config = dict(
    n_layer=10,
    d_model=832,
    n_head=13,
    n_kv_head=13,
    head_dim=64,
    d_mlp=3328,
    vocab_size=32000,
    activation='tanh_gelu',
    norm='layernorm',
    norm_place='pre',
    norm_eps=1e-06,
    positions='learned',
    qk_norm=False,
    attn_scale=0.125,
    bias='all',
    tie_embeddings=True,
    parallel_block=False,
    init='uniform',
    init_std_qkv=0.0253,
    init_std_o=0.00567,
    init_std_up=0.0253,
    init_std_down=0.00283,
    optimizer='adamw',
    lr=0.000587,
    beta1=0.9,
    beta2=0.98,
    weight_decay=0.53,
    lr_head=0.00927,
    grad_clip=1.0,
    warmup_steps=284,
    schedule='wsd',
    decay_fraction=1.0,
    decay_shape='linear',
    final_lr_fraction=0.1,
    batch_tokens=262144,
    seq_len=1024,
    doc_mask=False,
    train_tokens=1379000000,
    steps=5261,
    dataset='wikipedia_en',
)
Each number is 128 + 24 x the weight over its row's rms, rounded and kept within 0 to 255. Layers, rows and columns count from 0. The size above them is the row's rms in percent of the matrix's.

# layer 3 MLP down (transposed), 3328x832, rms 0.0164, rows 2769-2801, columns 624-727
size [100  97  95 102  82  88  96  98 103  96  99 107  96 108 102  96 106 102  87  90  98 103  80  96 112 109  95 103  99 115 107  89  87]
[[144 108 143 114 106 100 110 124 141 175 131 117 155 168  95 150  87 110 107 103 124  92 104 114 173 141 114 111  95 111  97  97 131 146 140 142 130  94 111 153  91 121 132 110 149  98  81 125 156 155  98 131 123  79 181 137 147 124 143 105 123 139 144 122  99 133 110  84  88 118 147 114 130 157 108 116  68  89 109 118 132 155 140 143 146 117 129  97 134 170 147 168 110 143 129 145 151 154 115 115 120 149 133 110]
 [165  94  92 103 118  97 107 153 141 137 137 120 130 107 135 146 149 116 133 149 152 131 143 120 135 156 126 159 166  79 110 151 135 166 135 117 104 123 179 130 166 128  89 156 160 152 131 111 156  98 111 178  88  91 137 139 162 108 137 129 126 103 155 103 123 154 123 133 133 135 156 147 150 115 121 122 125 170 155 119 167 131 105 138 136 133 148 152 113 127 106 125 121 118 145 147 151  94 129 102 118 105 146 114]
 [139 131 155 105 107 179 118 157  85 151  91 132 133 156 157 125 129 117 146 108 120 137 133 134 124 136 157 100  98 130 140 116 122 105 143 124 143  99 105 134 123 168 128 119 134 146 125 142 153  95 154 111 148 129  95  85 103 130 173 139 153  95 127 122 146 104 119 139  95 105 133 135 161 134 130 153 139 143 121 134 105 127 159 128 124 114 167 129 124 145 154 124 114 147 162  78 103 143  79 177 125 106 118  76]
 [145 165  76 135 156 150 124 130 117 108 137 131 146 115 120 168  97 135  97 111 151 149 113 122 173  98  78 147 113 134 155 156 108 101 122 142 155 128 127 170 112 140 115  96 146 134  90 154 114 124 127 131 158 155 135 125 136 111 129 123 131 150 117  88  85 100  89 152 118 137 124 139 124 120 152 163  98 156 104 143 134 120 133 139 127 125 137 136  80 167 156 172 128 150 150 150 140  96 100 121 146 104 123 184]
 [ 77 145  97 125  89 133 120 109 119 134 123 140 130 132 181 148 113 124 119 141 139 117 141 115  82  83  67 149 147 163 170 118 151 151 164 173  90 138  99 137 139 153 134 180 128 142 167 137 135 119  97 140 113  76 164 116 116 138 152  84 118 124 141 138  89 108 118 139 142  95 148 151 164  97 133  81 130 127 139 178 133  98 144 120 142 109 141 176 138 137 100 106 142 120  92 147 149 121 114 132 132 131 111 109]
 [128  81 190 110  99 149 103 155 154 126  95 138 158 102 153 144 128 165 137 150 145 116  96 155 151 114 110 162 148 124  82 131 137 108 130 142 141 125 148 105 111 145 141  91 129 130 127 137 125 143 138  78 116 104 148  99 111 131 163 117  89 104 140  34  92 143 101 130  94 130 162 136 112 122 134 119 111  96 114  88 185 158 136 132 112 148  82  87 165 146 131 110 157  80  94 156  92 140 123 116 146 114  88 107]
 [114 130 122 150 158 114 121 144 114 133  95 136 124 146 173 173 183 116 149 108 128 120  84  65 105  87 164 111 107 113 118 107 109 121 164  63 119 111 128 107 143  96 117 111 157  90 144 194 125 116  89 154 144 137 160 117 148 158 149 113 105  58 157 110 120 141 141 110 115 141 157 112 122 116 145 190 159 110 112 131 129  71 112  87 123 137  87 119 125 124 127  77 129 113 123 121 115 161 153 170 193 121 129 150]
 [152  92  89 125 118 148  94 127 119 110 119 160 152 137  88  88 108 125 134 132 122 109 121 140 135 104 167 143 123  98 144 123  81 112 104 161 128 102 120 136 130  92 139 105 118 114 147  80  94 120 136 137 153  97 151 121 116  98 161 165 141  97 134  89  98 115 131 129 121 139 130 154 138 124 115  84 160 118 179 160 100 153  91 141 181 108 100 134 166 141 132 108 114 156 112 117 115 163 140 161 169 137  71 146]
 [166 122 127 205 124 111 124 146 159 127 127 107 139 116 151 112  90 134 139 107 149  86 135 120 110 126 117 111 163 113  93 128 134 126 110 107  88 177 172 157  89 110 140 116 153 138 131 170 125 140 126 163 133 153  95 161 162  89 140 142 110 132 121 159 101 126 101 115 131 154 127  67 165 152 132 119 164 115 150  99 124 140  87 132 134 121 114 136 138  82 176 151 131 124  99 153 166 109  88 167 131 174 142 100]
 [174 139 153  90 153 110 172 113 134 137 160  80 115 159 135 109 101 103 132 127 158  94 141 133 122 114 112 105 105 126 174 141 108  93 139 165 141 112 117  88 163 159 142 130 140 121 129 109 142 108 122 189 107 111 114  83 165 155 156 161  85 133 132 109 120 128 127 127  79 127 102 121 113 126 169 126 102  76 156 139 140 145 113 100  61  97 123 126 125 142 156  87 164 160 157 147 114  85 110 161 131 104 108 184]
 [ 97 134 170 100 141 103 156 157  89 176 135 153 108 167 137 116 122  94 159 135 135 137 156 108 148 131 121 145 131 133 130 143 142 133 103 165 112 143 109 125 131  96 108 146 101 131 121 173 132 117 105 167 115 152  88 126 110 135 143 149  94 120 116 129 150 115 107 112 113 160 123 136 147 123 125 113 128 177 163 102 119 121 178 145 149 157 136 108 132 103  95 173 145 114 132 126 148 131 173 123 120 117 154 110]
 [155 145 115 128  75 116 142  99 132 164 104 135 128 137 111  85 102 131  75 149 131 127 146 166 120 133 119 123 123 144 111 156 146 149 162 124 142 143 142 144 162 144  96 123 125  90 133 145 106 132 165 123 171 126  95 163 132 110 165 183 102 139 137  61  86 171 116  93 111 180 150 102  66 123 119 109 101 162 127 113  88 154 110 174 135 118 125 177 138 160  98  95  88 155 145 127 145 133 111 156 105  82 109 118]
 [101 154  94 119 132 128 121 157 158 119 109 168  83 168 132 132 109 105 119 117 133 122 173 147 150 105  94 141 102 162 106 143 129 124 158 155 165 139 146 102 144 122  81 122 128 175 141 103 125 135 113  92 161 129 127 114 139  84  91 132 105 113  85 132 114 122 129 152 122 111 201 110 116 123 153 155 144 136 150 140 141 131 117 151 152 121 168 155 142 104 112 125 153 126 146 109 170 154 104 121 188 110 128 127]
 [136 121 122 134 133 142 146 146 122  92 144 124 136 124 117 161 162 146 111  73  81 100 120 100 159 138 142  73 153 152 115  84 148  98 103 114 125 137  79 153 145 130  99 130  91  95 144 123 116 109 123 124 141 118  94 118 146 109 104 127 105 133 171 103 176 162 130 132 115 146 140 147 165 141 142  70  89 146 139  87 169 147 126 113  96 158 144 128  99 104 155 108 147 127 134 118 100 119 112 145 115 148 110 119]
 [125 136  99  88 114 121 146 131 123 103  86 132 153 109  99 128 104 156 158 128 120 105 121 114 150 120 129 136 135 106 126 152 135 158 160 126 102 135 140 109 158 124 131 106 152 152 107 118 130 177 124 116  89 123 140 130 126 122 109 179 108 103 196 170 118 132  89 165 172  91 128 125 113 135  97 146  91 166  89 163 171 119 151 116 119 142 115 137 143 144  89 152  75  97 114 133 134 129 128 125 104 129  98  86]
 [111 103 120 118 161 149 116 127 114 134 102 153  80 141 139 138 168 116 143 105 133 153 167 159 104 137 146 139 162 130 139 141 155  86 141 171 129 137 168 128 124  91 114 136 137 139 101 152 117 118 125 122 102 101 149 127 125 124 104  90 121 118  95 130 136 123 114 113 148 153 151 166 138 150  83 144 141 103  92  98 156 148 101 110 150 134 181 118 147 124 139 161 112 120 149 137 140 127 155 124 131 149 112 111]
 [117  90 148 104 164 158 109 132 166 146  97 148  90  94 158 143 153  64 101 101 120 134  63 117 128 182 157 153 141 146  88 117 138 116  88 138 105 149 137 132 142 154  96 134 105 161 142 132 134 131 168  39 129 160 129 115 148  95 142 102 105 132  96 125 175 130 119 101  82 103 116 122  83 133  90 129 144 145 132 121 103 116 113 129 135 124 156 140 129 158 115 143 150 126 127 126 128 105  97 153 116 178 134 101]
 [126 138 136 126 132 158 107  98 110 135  96 135 120 170 166 132 103 126 118 121 109 152 121 143 120 105 140 119 124 136 120 128 140 136 206 123 144 110 108 170 115  92 123  87  89 130 166 107 137  62 171  80 136 160 110 156 146 155 122 145 139 145  97 113 134  77 117 113 161 138 118 134 116 106  98 129 149 112 133 135 157 126 151 139 126 106 134 131 123 119 160 115 142 101 130 132  93 149  99 132 139 142 104 126]
 [ 92 135 121  82  80 151 122 120 116 143 141  77 134 143 126 116 124 152 179 111  92 150 190 114 101 164  94 110 130 154 122 141 145 136 116 186  78 126 139 110 121 148 112 166 147 147 116 100  98 156 121 166 106 113 128 105 143 149 136 134 163 106 110 103 152 124 131 128 129 152 149 145 127 138 139 158 102 133 113 149  78 142 105 124 137 101  89 200 103 123 115 139 132 152 104 117  63 137 150 118 119 140 136 115]
 [110 138 125 141 102 160  80 144 128 120 143 108 122 109 135 143  98  96 130 112 128 135 114  88 130 154 125  94 140 150 119 117 137 139  71 104 109  82 140 160  97 155 129  98 151 183 142 125  94 150 166 146 119 117 130 123 142 146  90 126 116 144 171 151  95 110 111 166 146 134 170 139  97 140 104 142 159 144 148 145  91 138 148 131 142 152 143 126 149 110 122 119 146 116 139  78  91 145 137  90 122  97 119 112]
 [ 84 162 136  49 102 109 111 131 169 123 155 139 137 139 118 127 110 116 144 105 132 122 155  78 102 127 161 128 107  97 119 138 127  79  92 110 126 131 133 133 144 143 142 151 123 140 116 142 101 155 150 155 136 154 139 109  96 105 143  93 143 135  89 137 113 104 148 120 105 168 141  87  98 155 127 100 135 126 131 100 172 123 138 164 111 112 135 146 160 122 123 139 109 132 130 197 156 138 122 151 119 134 139 166]
 [135 128 143 123 103 138 138 137 111 115 159 117 150 113 141 116 140 104 122  86 112 101 145 119 138 124 156 149 119 169 177 109 116 110 105 127  80 131 134 138 138 160 120 169 110 142 101 155 162 113  98 108 158 118  95 169 101 149 162 108 107 109 144 131 161 152 144 118 138 124 130 120 110  95 130 103 143 154 140 112  84 120 107 135 110 160 117  83 139 126 148 130 139 153  60  82 117 102 106 142 124 142 158 161]
 [149 140 124 144 116 155 163 127 113 106 132 207 123 135 203 184 107 144 135 134  91 150 125 148 143 126 128 160 142 141 100 144 132 140 144 117  82 141 104 107 122 117 156 105 107 151 156 152  85 131 117 161 111 129 130 125  98 120  95 127 116  81 152 135 122 130  81 120 129 145 130 116 116  96  70 140 135 116 135 124  86 112 125 149  78 115 117 116 139 109 131 114 167 141 155 136 127 103 114 200  88 103 110 112]
 [154 110 125 144 140 116 100 147 170 135 141  88 131 170 104 141 150 159  99 127 121 141 139 177 109 155  98 152 173 165 123 129 124 107 148 141 160 135 175 141 134 122 159  95 139 118 150 100  94 147 172 143 139 114 169 166  94 182 161 103 145 122 132 145 119 163 134 141 135 140 149 130 106 108  81 129 166 140 122 121 138 145 129 117 163 128 115 128 102 124 117 101  96 160 149 118 161  99 135 135  97 157 140 156]
 [126 146 174 110 105 151  95 151 137 146 157 117 144 132  76 129  90  88 102 108 139 144 108 149 128 118 101 155 140  97 169 108 129  95 108 111 122 126 153 142 155 111 106 131 127 146 110 174 108 140 120 167 113 149 107 141 146  85  71 135 156 186 122 138 155 154 112 133 127 115 131 105 130 158 149 136  47 107 109 169 135 126 107 100 109 109 155 143 138 113 116 119 116 131 144 108 107 144 146 118 135 137 182 118]
 [130 111 145 121  83 149 126 176 116 126 128 201 150 126 139  76 117 122 128 138  84 116 130 137 157  99  83 175 143 126 126 103 176 124 136 108  68 123 114 137 139 124 133  99 119 101  95  83 126 122 132 121 146 127 134  83 121 114 148 119 146 121 107 113 177 139 135 100 131 102 144 112 156 108 120 104 121 116 140 121 139  97 140 108 136 147 141 126 144 135 119 119  97 135 148 107 168 144 125 114 171 121 167 165]
 [ 78 146 136 128 144 108 169 137 135 113 127 113 146 155 122 147 101 148 102 135 135 125 149 122 153 185 114 145 136 100 119 142 113 120 153 108 141 105 139 127 117 109  65 100 166 103 134 113 166  74 122  89 100 109 103 122 135 133 119 133 101  79 110 126 140 132  85 156 109 148 143 174 158 180 120 118 144 143 112 123 160 152  54 107  65 115 129 123 143 168 139 101  92 123 135 112 117 100 132 124 117 159 142 161]
 [124 136 106 140 124 118  93 122 193 118 132 149 124  99 109 105 177 131 141 142 106 140  88 137 163 115 100  91 131 157  61 104 176  97 146  87 150 120 111 148 158 167 120 144 123 118 152 116 116 177 141 112 114 102 104 131 152 126 112 158 105  70 117 144 144 118 105 140 153 119 180  97 124 144 129  87  81 117 165 133  91 136 175 125 128 104 104  92 139 128 127 132 133 133 127 105 124 124 136 126 149  94 124 125]
 [127 118 102 122 129 104 138 117 144 129 146 144 128 184  98 113 103 119 119 178  97  60 135 124 134 155 123  68 112 157 132 117 106 147 146 167 156 118 116 106 112 109 129 127  86 101 120 125 129 139 138 131 118 126 119 137 117 100 152 186 143 153 145 142  85 136 127 119 114 125 128 104 100 105 138 134 118 123 118  98 128 106 144 108 151 170 126 107 102 169 127 154 106  96 157 154 131 128 122 160 168 109 111 141]
 [157 180 135 163 129 141 123 159 124 128 141 102 108 134 145 162 150 175 126 155 114 145 132 115 106 125 136 131 148  86 111 149 148 142 142 147 114 143 100 151 145 113 122 186 125 129 137 109 159 111 142  96 150  98 142  94 175 130 131 132 130 123 119 110 125 113 117 157 113 167 108 136 103 112 118 118 110 139 124 157 124 123 139 125 123 134 124 136 124 109 130 123 116  96 178 114 125 130  74 149 168 147 155 151]
 [134 123 162  99 146 135 130 116 170 112  96 107 117 141 177  79 108 104 120 100 132 153 121 130 140 119 111 169 125 115 132 133  85 109 128 144 130 132 148 143 129  85 134 103 122 122 183  99 134 107 156 101  80 113 116 117 169 109  93 164 109 122 118 121 123 163 165 111 140 137  90 104 142 117 132 128 115 150 168 151 145 153 138  74 140 103 120  98  99 143 153  96 117 168 110 134 128 121 118 142 140 158 143 137]
 [151 126 138 138 104 127 107 117 133  93 103 137 118 143  86 166 107 132  88 158 127 121 115  91 127 147 122 128 147 102 119 134 127 127 115 101 100 154 169 149 147 120 163  93 157 108 136 135 146 149 108 111 132 119 117  72 139 160 144 142 115 160  96 153 131 137 138 130 104 178 119 138 129 110 154 149 126 108 132 100 127 153 128 122  97 125 116 120 133  89 159 166 126 144 104  99 110 111  98 101 126 118 189 129]
 [ 97 104 156 136 191 130 143 128 101 164 162  91  88 124  90 115 186 118 108 140 135 135 107 127 114 136 115 148 123 113 134 151 128 121 147 130 122 133 107 116 128  99 111 117 135 140 122 138 133 106 136 145  91 157 125 147 150 177 132 141 113 117 124 144  98 151 141 102 126 104 115 139 146  94 138 175 146  84  96 124 182 135 183 149 130 103 132 185 140 140 123 119 140 111 152 130 139  93 141 154 152 118 149 110]]
# layer 3 MLP up, 3328x832, rms 0.0228, rows 2770-2802, columns 624-727
size [100  93 102  91  99  97 105 102 100  97 109 102 109 100 102 104 102  86  91  96 105 104 101 104 105  98 102 103 109 102  92  87  93]
[[168 183  99 165 107 121 125 175 117  98 161 130 143  96 122 122 159 106 106 131 117  46 145 177  97 142 105 120 139 113 105 110  97 161 112 144 154  82 159 139 124 132 155 115  93 115 145 119 124 136 114 150 132 129 101 149 128 104 161 133 178 138 131 120  93 147 123 120 157 113 139 184  90 127 180 112 138 125 119 145 121 157 125 101 112 115 159 110 115 150 123 127 190 116  87 163 125 164 133 159 145 107 151 136]
 [126 185 139 162 159  92 136 115 134 133 149 107 153  87  91 133 133 120  75 150 127 148 115 172 130 132 110 109  98 137 105 144 125 118  93  92 122 125 116 114 111  93 124 136 158  77 127  84 129 133  70 129 129 154 148 171 158 138 106 107 128 104 126 110 126 140 116 169 157 141 143 117 122 147 159 122 126 109 103 115  96 117 118 150 133 150 129 121 120 103  97 165 114 137 122 139 165  96 115 101 121 130 142 162]
 [102  97 172 150 105  81 103 144  92 119 119  82 100 149 138 132 147 111 126  66 102 125 164 164 105 174 130 126 143  79  82 108 170 117 116 112 106 120  86 127 149 151 111 132 152 130 114 136 104 157 126 115  87 162 164 148 139 125 172 137 161 106 118 150 122 130  73 131 151 107 121 145 115 142 141 107 118 131 125 158 119 129 112 142 171 115 158  71 115 150 168 138 127 153 112 163 103 110  93 155 139 169 136 126]
 [158 118 129 105 164 125 141 123 131 123 126 119 129 136 111 141 149 156 116 121 138 151 123 121 136 153 142  92 135 134  74 166  89 130 103  62 148 172 166  86 140 137 146 125 135 109 126 117 101  85 154 145 110 159 140 162 146 141  77 166 101 134 108 139 164 134 159 159 114 115 115 120 143 149 114 141 109 135 122 171 162 146 165 129 154 146 149  84 108  84 121 137 130 133 126 126 153 143 144 142  85  97 139 171]
 [120 172 121 137 128 130 145  90  97  96  95 110 147 116 154 160 138 149 128 122 156 149 110 144 127 122 107 129 110 122 105 125 138 129  96 125 108 148 155 108 153  92 140 119  57 146 122 127 135 128 139  66 150  69 172 182 118 132 126  95  97 139 158 142 119 116 112 123 119 133 123  98  98 101 125  97 117 111 114 176 133 160 115 123 153 170 169  88  83 157 153 166 112 111 103 162 199 101  96 153 179 121 127 122]
 [129 149 141 143 141 160 157  94 121 110 173 121 132  79 145 126 124 133 100  89 110 106 106 160  87  87 159  76 100 119 132 155 119 156 153  95 145 122 141 109 109 116 118 115 116  94 105  88 126 159 128 144 100 137 162 119 111  96 128 135 147  94 158 159 126 147 119 119 141  99 148 114 114 113 104 107 116 128 124  91  97 109 179  98 153  84 153 147 115 153 107 168 135 111 108 128 181 103 104 143  97 140 115 155]
 [ 73 149 108 129 128  84 142 150 142 157 124 122  85 125 152 197 147 113 180  93 178 136 167  95  92 104  94 138 121 108 164 133 149 126 141 149 101 155 137 115 107 130 152 128 144 142 142 173 106 129 133 127 123 151  98 124 136 100  97 174 120 119 103 121  88 126  83 169 156 154 156 143 152 138 112 128 131 177 111 157  59 127 127 103 167 100 117 114  94 160 102 157 158 178 104 100 127 120 141 105 118 168 120 135]
 [136 115 165 123 111 158 119 181 129 110 132 102  97  90 153 181 139 153 140 106 138 138 117 131 124 153 138 124  96  88  85 107 138 159 125 125  80  96 125 126 136 121 148 109  83 132 189 167 102 134 125 176 114 134  87 164 152 100 147 166 146 171 160 109 140 125  98 102 159 112 135 180 109 176 127 132 113 122 140 111 121 175 138  80 143 125 129 130 163 138 107 102 138 144 117 134 151 155 151 122 143 118 155  98]
 [116 180 148 147 122 134 156 142  79 127 108  88 115 144 128 128 154  87 118  94 112 166 108 126 113 152 137 111  94 124 102 143 168 120  94 121 117 171 147 125  87 123  96 133 149 124 145 124 147 144 149 122 107 169 140 139 120 157 150 128 108 138 127 161 120 122 113 134 160 164 129 124  90 140 129 141  98 168 128  88  83 110 127  89 181 144  96  73 117 167 154 109 110 115 127 123 159 119 125 111 119 156  94 174]
 [154 134 105 136 170 122 121 145 121 147 142 104 127 106 166  95 138 103 114 114 130 112  98 103 100 159 142 131 153 144 143  85 143 103 116  66 144 137  75 163 118 129 111  84 161 183 144 127 148 110 141 112 113 138 130 124 128 131 152 127 106 135 137 129 151 154 169 166 117  99 120 120 142 106 135 124 151 125  85 153 147 110 136  84 126 150 157 168 112 164 168 130  96 134 144 161 152 162 122  93 155  94 102 216]
 [117 132 119 111 133 116 169 158 150  70 159 126  92  87 156  97 135  91 100 125 147 105 117 122 151 115 150  99 140 159 170 137 166 149 110 121  94  75 141 118 128 142 121 128 135 138  83 173 125 107  87  88 175 147 141 137  94 118 152 116 188 146 118  96 130 171 124 149 122 162 150 183 146 145  93 131 135 149 132 123  81 116 145 120 105 120 122 135 131 136 143 178 139 114 153 128 140 101 140 166 132 120 120 113]
 [136 134 177 115 103 119 120 180 147 154 132 152 118 129 165 167 158 100 145 108 170 131 113 111 132 171 156 101 131 163 104 135  85 153 108 125  97 141 144 145 171 148 150 111 186 137 138 146 126 143  92 173 119 160 123 126 144 128 105 148 127 128 140 113 121 166 117 151 134 143  77 162 102  95 102 117  78 150 115 116 117 119 141 104 141 156 149 111 125 132 124 120 139 156  89  86 100 141 156 122 109 136 115 138]
 [161  98 110 100 149 128 155 115 136 117 214  99 138 146 137 113 148 113 117  66 118  94  96 144 101  96 113 101  97 117 128 134 118 130 163 138 156 135 160 104 153 167 111 132 141 138 166  92 157  87 122 100 103 124 126 123 106 179 103 114 121  82 127 123 129 151 122 141 151 155 151 162 158 149 134 118 141 134  96  95 125 147 116 119 151 121 101  95 130 146 123 153 156 114 192 146 165  78 151 126 110 162 128 109]
 [114 122 157 106 144 113 140 160  96 165 160 149 101 125 101 149 172 147 115 124 149 159 139 158 132 141 100 113 173 151 150 150 172 139 103 144 121 122 113 142 125  94 126  90 140 133 119 146 128  88 107 148 113 133 109  76 116 134 150 186 170 162 129 127 138 124 138 152 117 106 117 122 104 168 142  65  82 121 104 140 138  83 152 129 137 158 145 130 139 138  80 114 166 172 128 156 158 101 116 129  76  94 120 157]
 [146 102 138 129 136  60 157 141 139 110 149  88 130  98 132 120 103 130 169 136 103 106 108 139 123  81 104  90  90 132 132 149 166 114 125 102  92 140 122 146 103 145 157 150 162 105  96 106 166 101  97 132 118 114 176  94  94 117 124 181 120 155 152 164 144 142  94 153 137 129 124 129 118 117 138 111 139 113  98 138 114  90 101 107 135 134 106  92 115 152 108 116 131 146 134 133 129 122  76 159 148 135 121 143]
 [152 145 118 131 101 110 145 147  47 107 119 107 113  90 106 163 107 135 109 111 169 139 123 115 180 106 127 127  98 141 151 118 115 102  95 149  97 135 128 104 109  63 166 115  97 100 129  91 116 126 103 125  92 158 106 135  82 102 162 136 129 101 131 130 122 128 141 107 134 169 119 129 124 149 101 118  91 130 127 121 170 122 125 118 147 121 106 129 153 126 159 138 143 167  96 102 148  89 129 173 129 138 100 128]
 [137 117 148 127 159  89 111 123 119 161 146  97 148 141 172 110  99  95 113 143 151 139  92 147 120 123 123 116 144 167 140 121 129 111 158  83 131 167 171 128 137 127 136 123  94 140 151 115 142  95 114 147 157 118 121 130 151 126 127 121 143 145 100 136  77  89 109 160 136 124 113 134 151 105 110 149 122 153 126 103 119 123 126  72 130 145 170 113 144 178 143 144  88 117 123 135 130 106 128 137 152 149 124 125]
 [110 149 105 190 172  80  97 111 135 133 115 128  88 117 131 128 140 109 113 147 122 111  88 137 123 135  86 116 151 142 144 118 109 125 106 132 215 154 154 145 137 100 176  88 124 134 132 126 117 122 115 131 172  95 105 138 105 152  90  76  94 118 143 161  98 142 139 144 145 114 144 101 126 137 135 121 128 126 134 169 134 141 152 149 154 134 150  85 172 166 159 129 157 106 102 162 195 128 108 127 113  79  72 163]
 [156  92 150 107 152 100 171 145 151 110 120 136 165 139  91 149 171 125 137  93 112 115 143 106  88 126 106 153 134 128 126 101 103  98 130 111 111 172 126 129 154 171 114 136 168 125 130 123 133 118  73 112 146 113 131 137 139 160 131 154  91  83 105 122 154 145 131 104 149  74 157 169 161 116 159 141  99  98 116 103 149  84 151 144 142 138 151 121  65 144 101 115 134 156 125 135 134 140 155 151 128 152 109 178]
 [126 118 146 133 138 153 115 111 118 143 105 107 130 186 154 125 107  77 162 138 137 155 163 164 142 105 103  88 124 132 149 151 140 125 157 118 108 126 122  82 142 140 106 126 130 137 144  91 122 125 120 114 126 133 115 141 125 158 101 104 134 127 149 120 112 140 136 116 160  95 151 119 123 148 150 160  92 117 161 167 149 129 129 137 109 170 128 152 106 138 111 166 172 111 136 122 120 161 136 116 117 126 129 127]
 [129  90 156 104 151 151 131 150  94 143 150 113 139 157 147 133 130 132 118 129 118 129 121 130 148 144  87 135 127  92 158  88 141 148 155 124  94 104 131 129 153 148 168 127  87 101 109 154 156 134  94 107 101 113 141 145 119 119 108 194 127  88 108 182 116 136 129 123 147 128  69 132 120 129  88 106 159 128 125 122 136 136 137 133  96 109 123 117 149 204  85 114 174  97 136 148 130 114 103 144 134 146 107 138]
 [179 127 162 118 116 137  86 143 143 117 127 148 113 105 159 118 114 125 105 122 172 129 108 128 153 152 151 137 121  91  85 126 168  90 129 104 135 146 133 130 100  90 156 130  93 151 116 127 103 124 118 149 130 135 142  88  79 105 138 121 128 103 108 133  87 112 122 178 147 117 118 130 124 139 110 107 146 108 160 137 142 113 121  94 168 157 138 162 138 140 131 108 140 167 125 181 118  92 153 149 161 145 133 152]
 [132 116 100 124 102 147  75 113  82  92 146  79 124 150 116 121 120 109 127 129 144 117 147 126  88 177 139 101 131 104 141  92 117 162 103  99 163 188 150 113  96 114 118 124 125 116 142 114 149 107 103 145 152 109 202 112 153 107 150 147 133 137 146 135  86 156 104 101 154 121 174 118 129 125 153 138  70 136 121 137 168 118 112 126 103 129 169 157 121 153 150  98 131 117  89  67 134 108 111 172 154  95 139 155]
 [152 166 144 128 108 132 107  98 117  87 126  83 101  98 139 140 125 126  98 148 142 111 124 169 138 150 127  91  88  98 107 157 119 149 105 167 129 158 120 135 155 119 129 118  84  80 118 143 101 152 107 119 136 134 142  96 115 131 120 143 150 117  96 146 116 134 109 180 150 155 161 151 146 112 129 107 127 124  97 139 109 122 132 126 129 138 141 116 120 155 126 104 130 114 130 141 114 132  93 157 126 164 106 107]
 [121 104 149 115 118  72 166 136 126 137 126 142 128 119 135 136 102 155 165 117 125 134  92  78  94 110 113 117 135  96 144 120 151 107 148  85 158 140 127 146  99  98 156 119 148 151 182 139 151  93  99 147 110 153 142 115  90 167 103  87 129 144 166 175  90 108 104 147 143 145 121 120 150 119 136 132 105 116  81 158 121 140 160 116 145 159 143 123 132 157 137 122 128 119 122  77 115 123  99 149 153 147 115 143]
 [149 114 139 117 152 150 152 174 120 164 118 123  96 146 134 122 156 129 168 104 106 158 120  90 107 116 120 116 162 132 158 105 144 130 119 115 108 129 130 123 128 121 136  94 154 130 132 147 130  78  47 114  71 134 100 106 128 151 137  80 142 119 162 129 126 150 114 163 151 128 149 149  78 113 167 107 108 134 120 151 110 113 198 170 158 106 121 166 155 123 155 142 153 146 151  81 128 160 114 136 169 146 130 162]
 [150  88 167  88 184 164 159 132  65  89 113 122 112 138 140 105 103 133 133 126 128 117 121 160 137 151 173 123  98  95 158 125 103 132  95 149 152 155 137 103 102 137 160  93 135 178 113 103 148 115 122 155 153 117 152 113 135 148 118 132 156 105 156 127 120 156 157 141 152 127 126 112 121  99 101 146 109 161 119 122 142 131 113 105 111  99 174 159 130 187 126  96  95 157 132 123 101 130 142 135 136 110 142 146]
 [ 89 132 170 115 149  77 163 101 109 100 160 144 107 111 150  94  99 107 119 118 113 118 103 114  81  77 160  90  96 129 177  82 137 121 117 121 166 141 140 148 105 120 111 116 182 134 105 150 134 132  97 113 135 119 131 105 100 132 132  89 144 142 136 140  81 131 126 134 134 126 144 170  95 162 133 136 123 192 128 135 126 138 153 125 115 135 128 109 106 153 147 110 101 108 126 122 135 127  86 158 123 161  97 135]
 [167 108  94 114 108 126  97 157 104 105 138  74 130  81 119 120 148 130 130 115 126 114  97 131 125 151 148 154  73 132 147  98 157 110 150 147 192 104 148 152 125 129 116 117  96 109 113 166 121 134 128 158  92 138 116 122 120 119 165 126 128 162 101 152 154 162 101 141 113 105  90 130 145 122 149 108 139 158 124 111 121 156 154 151 170 107  87 143 126 173 143  96 145 127 109 101 170 119 141 174  85 105 119 127]
 [102 109 108  94 134 158 119 125 133  73 135 128 128  95 143  97 157  85 147 137 172 134 161 171  98 142  79 124 151 119 138 153 128 122 113 117 165 157 128 163 174 150 108 105 144 143  94 142 180 108  92 106 171 149 106 110 101 193 137 126 135 138 139 168 121 165 123 112 175 129 123 124 137 137 104 103 127 163 133 118 100 106 146 145 158 123 169 110 131 125 128 136 119 136 130 158 134 111  70  96 107 143 112 164]
 [115 119 113 123 102  98 130 150 120 167 156 136 123 116 146  89 135 102 117 125 113 125 128 142 134 110 133 142 172 122 119  88 120  97 138 138 121  87 111 136 127 150 105 150 108 135  92 120 175 151  97 194 136 128  95 149  90 103 130 155 125 144 124 125 114 152 116 159 144 106 115 169 103  92  98 126 110 100  92 145  91  96 115 149  92 142 106  87 122 107 113 107 158 139  93 160 155  89 112 172 129 106 121 161]
 [140 105 112 116 108 138  99 108 152 139 133 116  74  80 115  99 123 116 129  51 119  98  92 128 117  99 125 124 168 115 114 130 114 139 142 115 100 182 189 147 155 148 125 100 117  94 134 137 121 161  76 116  93 108 135 142 133 136 110 137 125 121 139 127 138 143 101 125 148 160 170 171 127 160  79 130 120 148 164 114  90  88 158 155 130 122 145 125 120 105 113 118  79 150 135 152 127 125  97 109  98 114 119 164]
 [156 152 139 205 144 124 156 104 127 105 130 142 105  83 161 148 124  84 120 149 119 110 145 148 109 125 111 112  96 132 103  63 115 129 120 147 156 159 144 107  97 124 126 113 125 129  97 132  89 151 104 133 113 124  94 126 105 119 114 120 131 162  96 154 116 154 145 153 145 115 139 171 117 110 113 158 151 136 129 160  94 136  72  72 129 154 127 131 166 114 124 130 117 133 134 143 111 127 101 127  98 122 144 113]]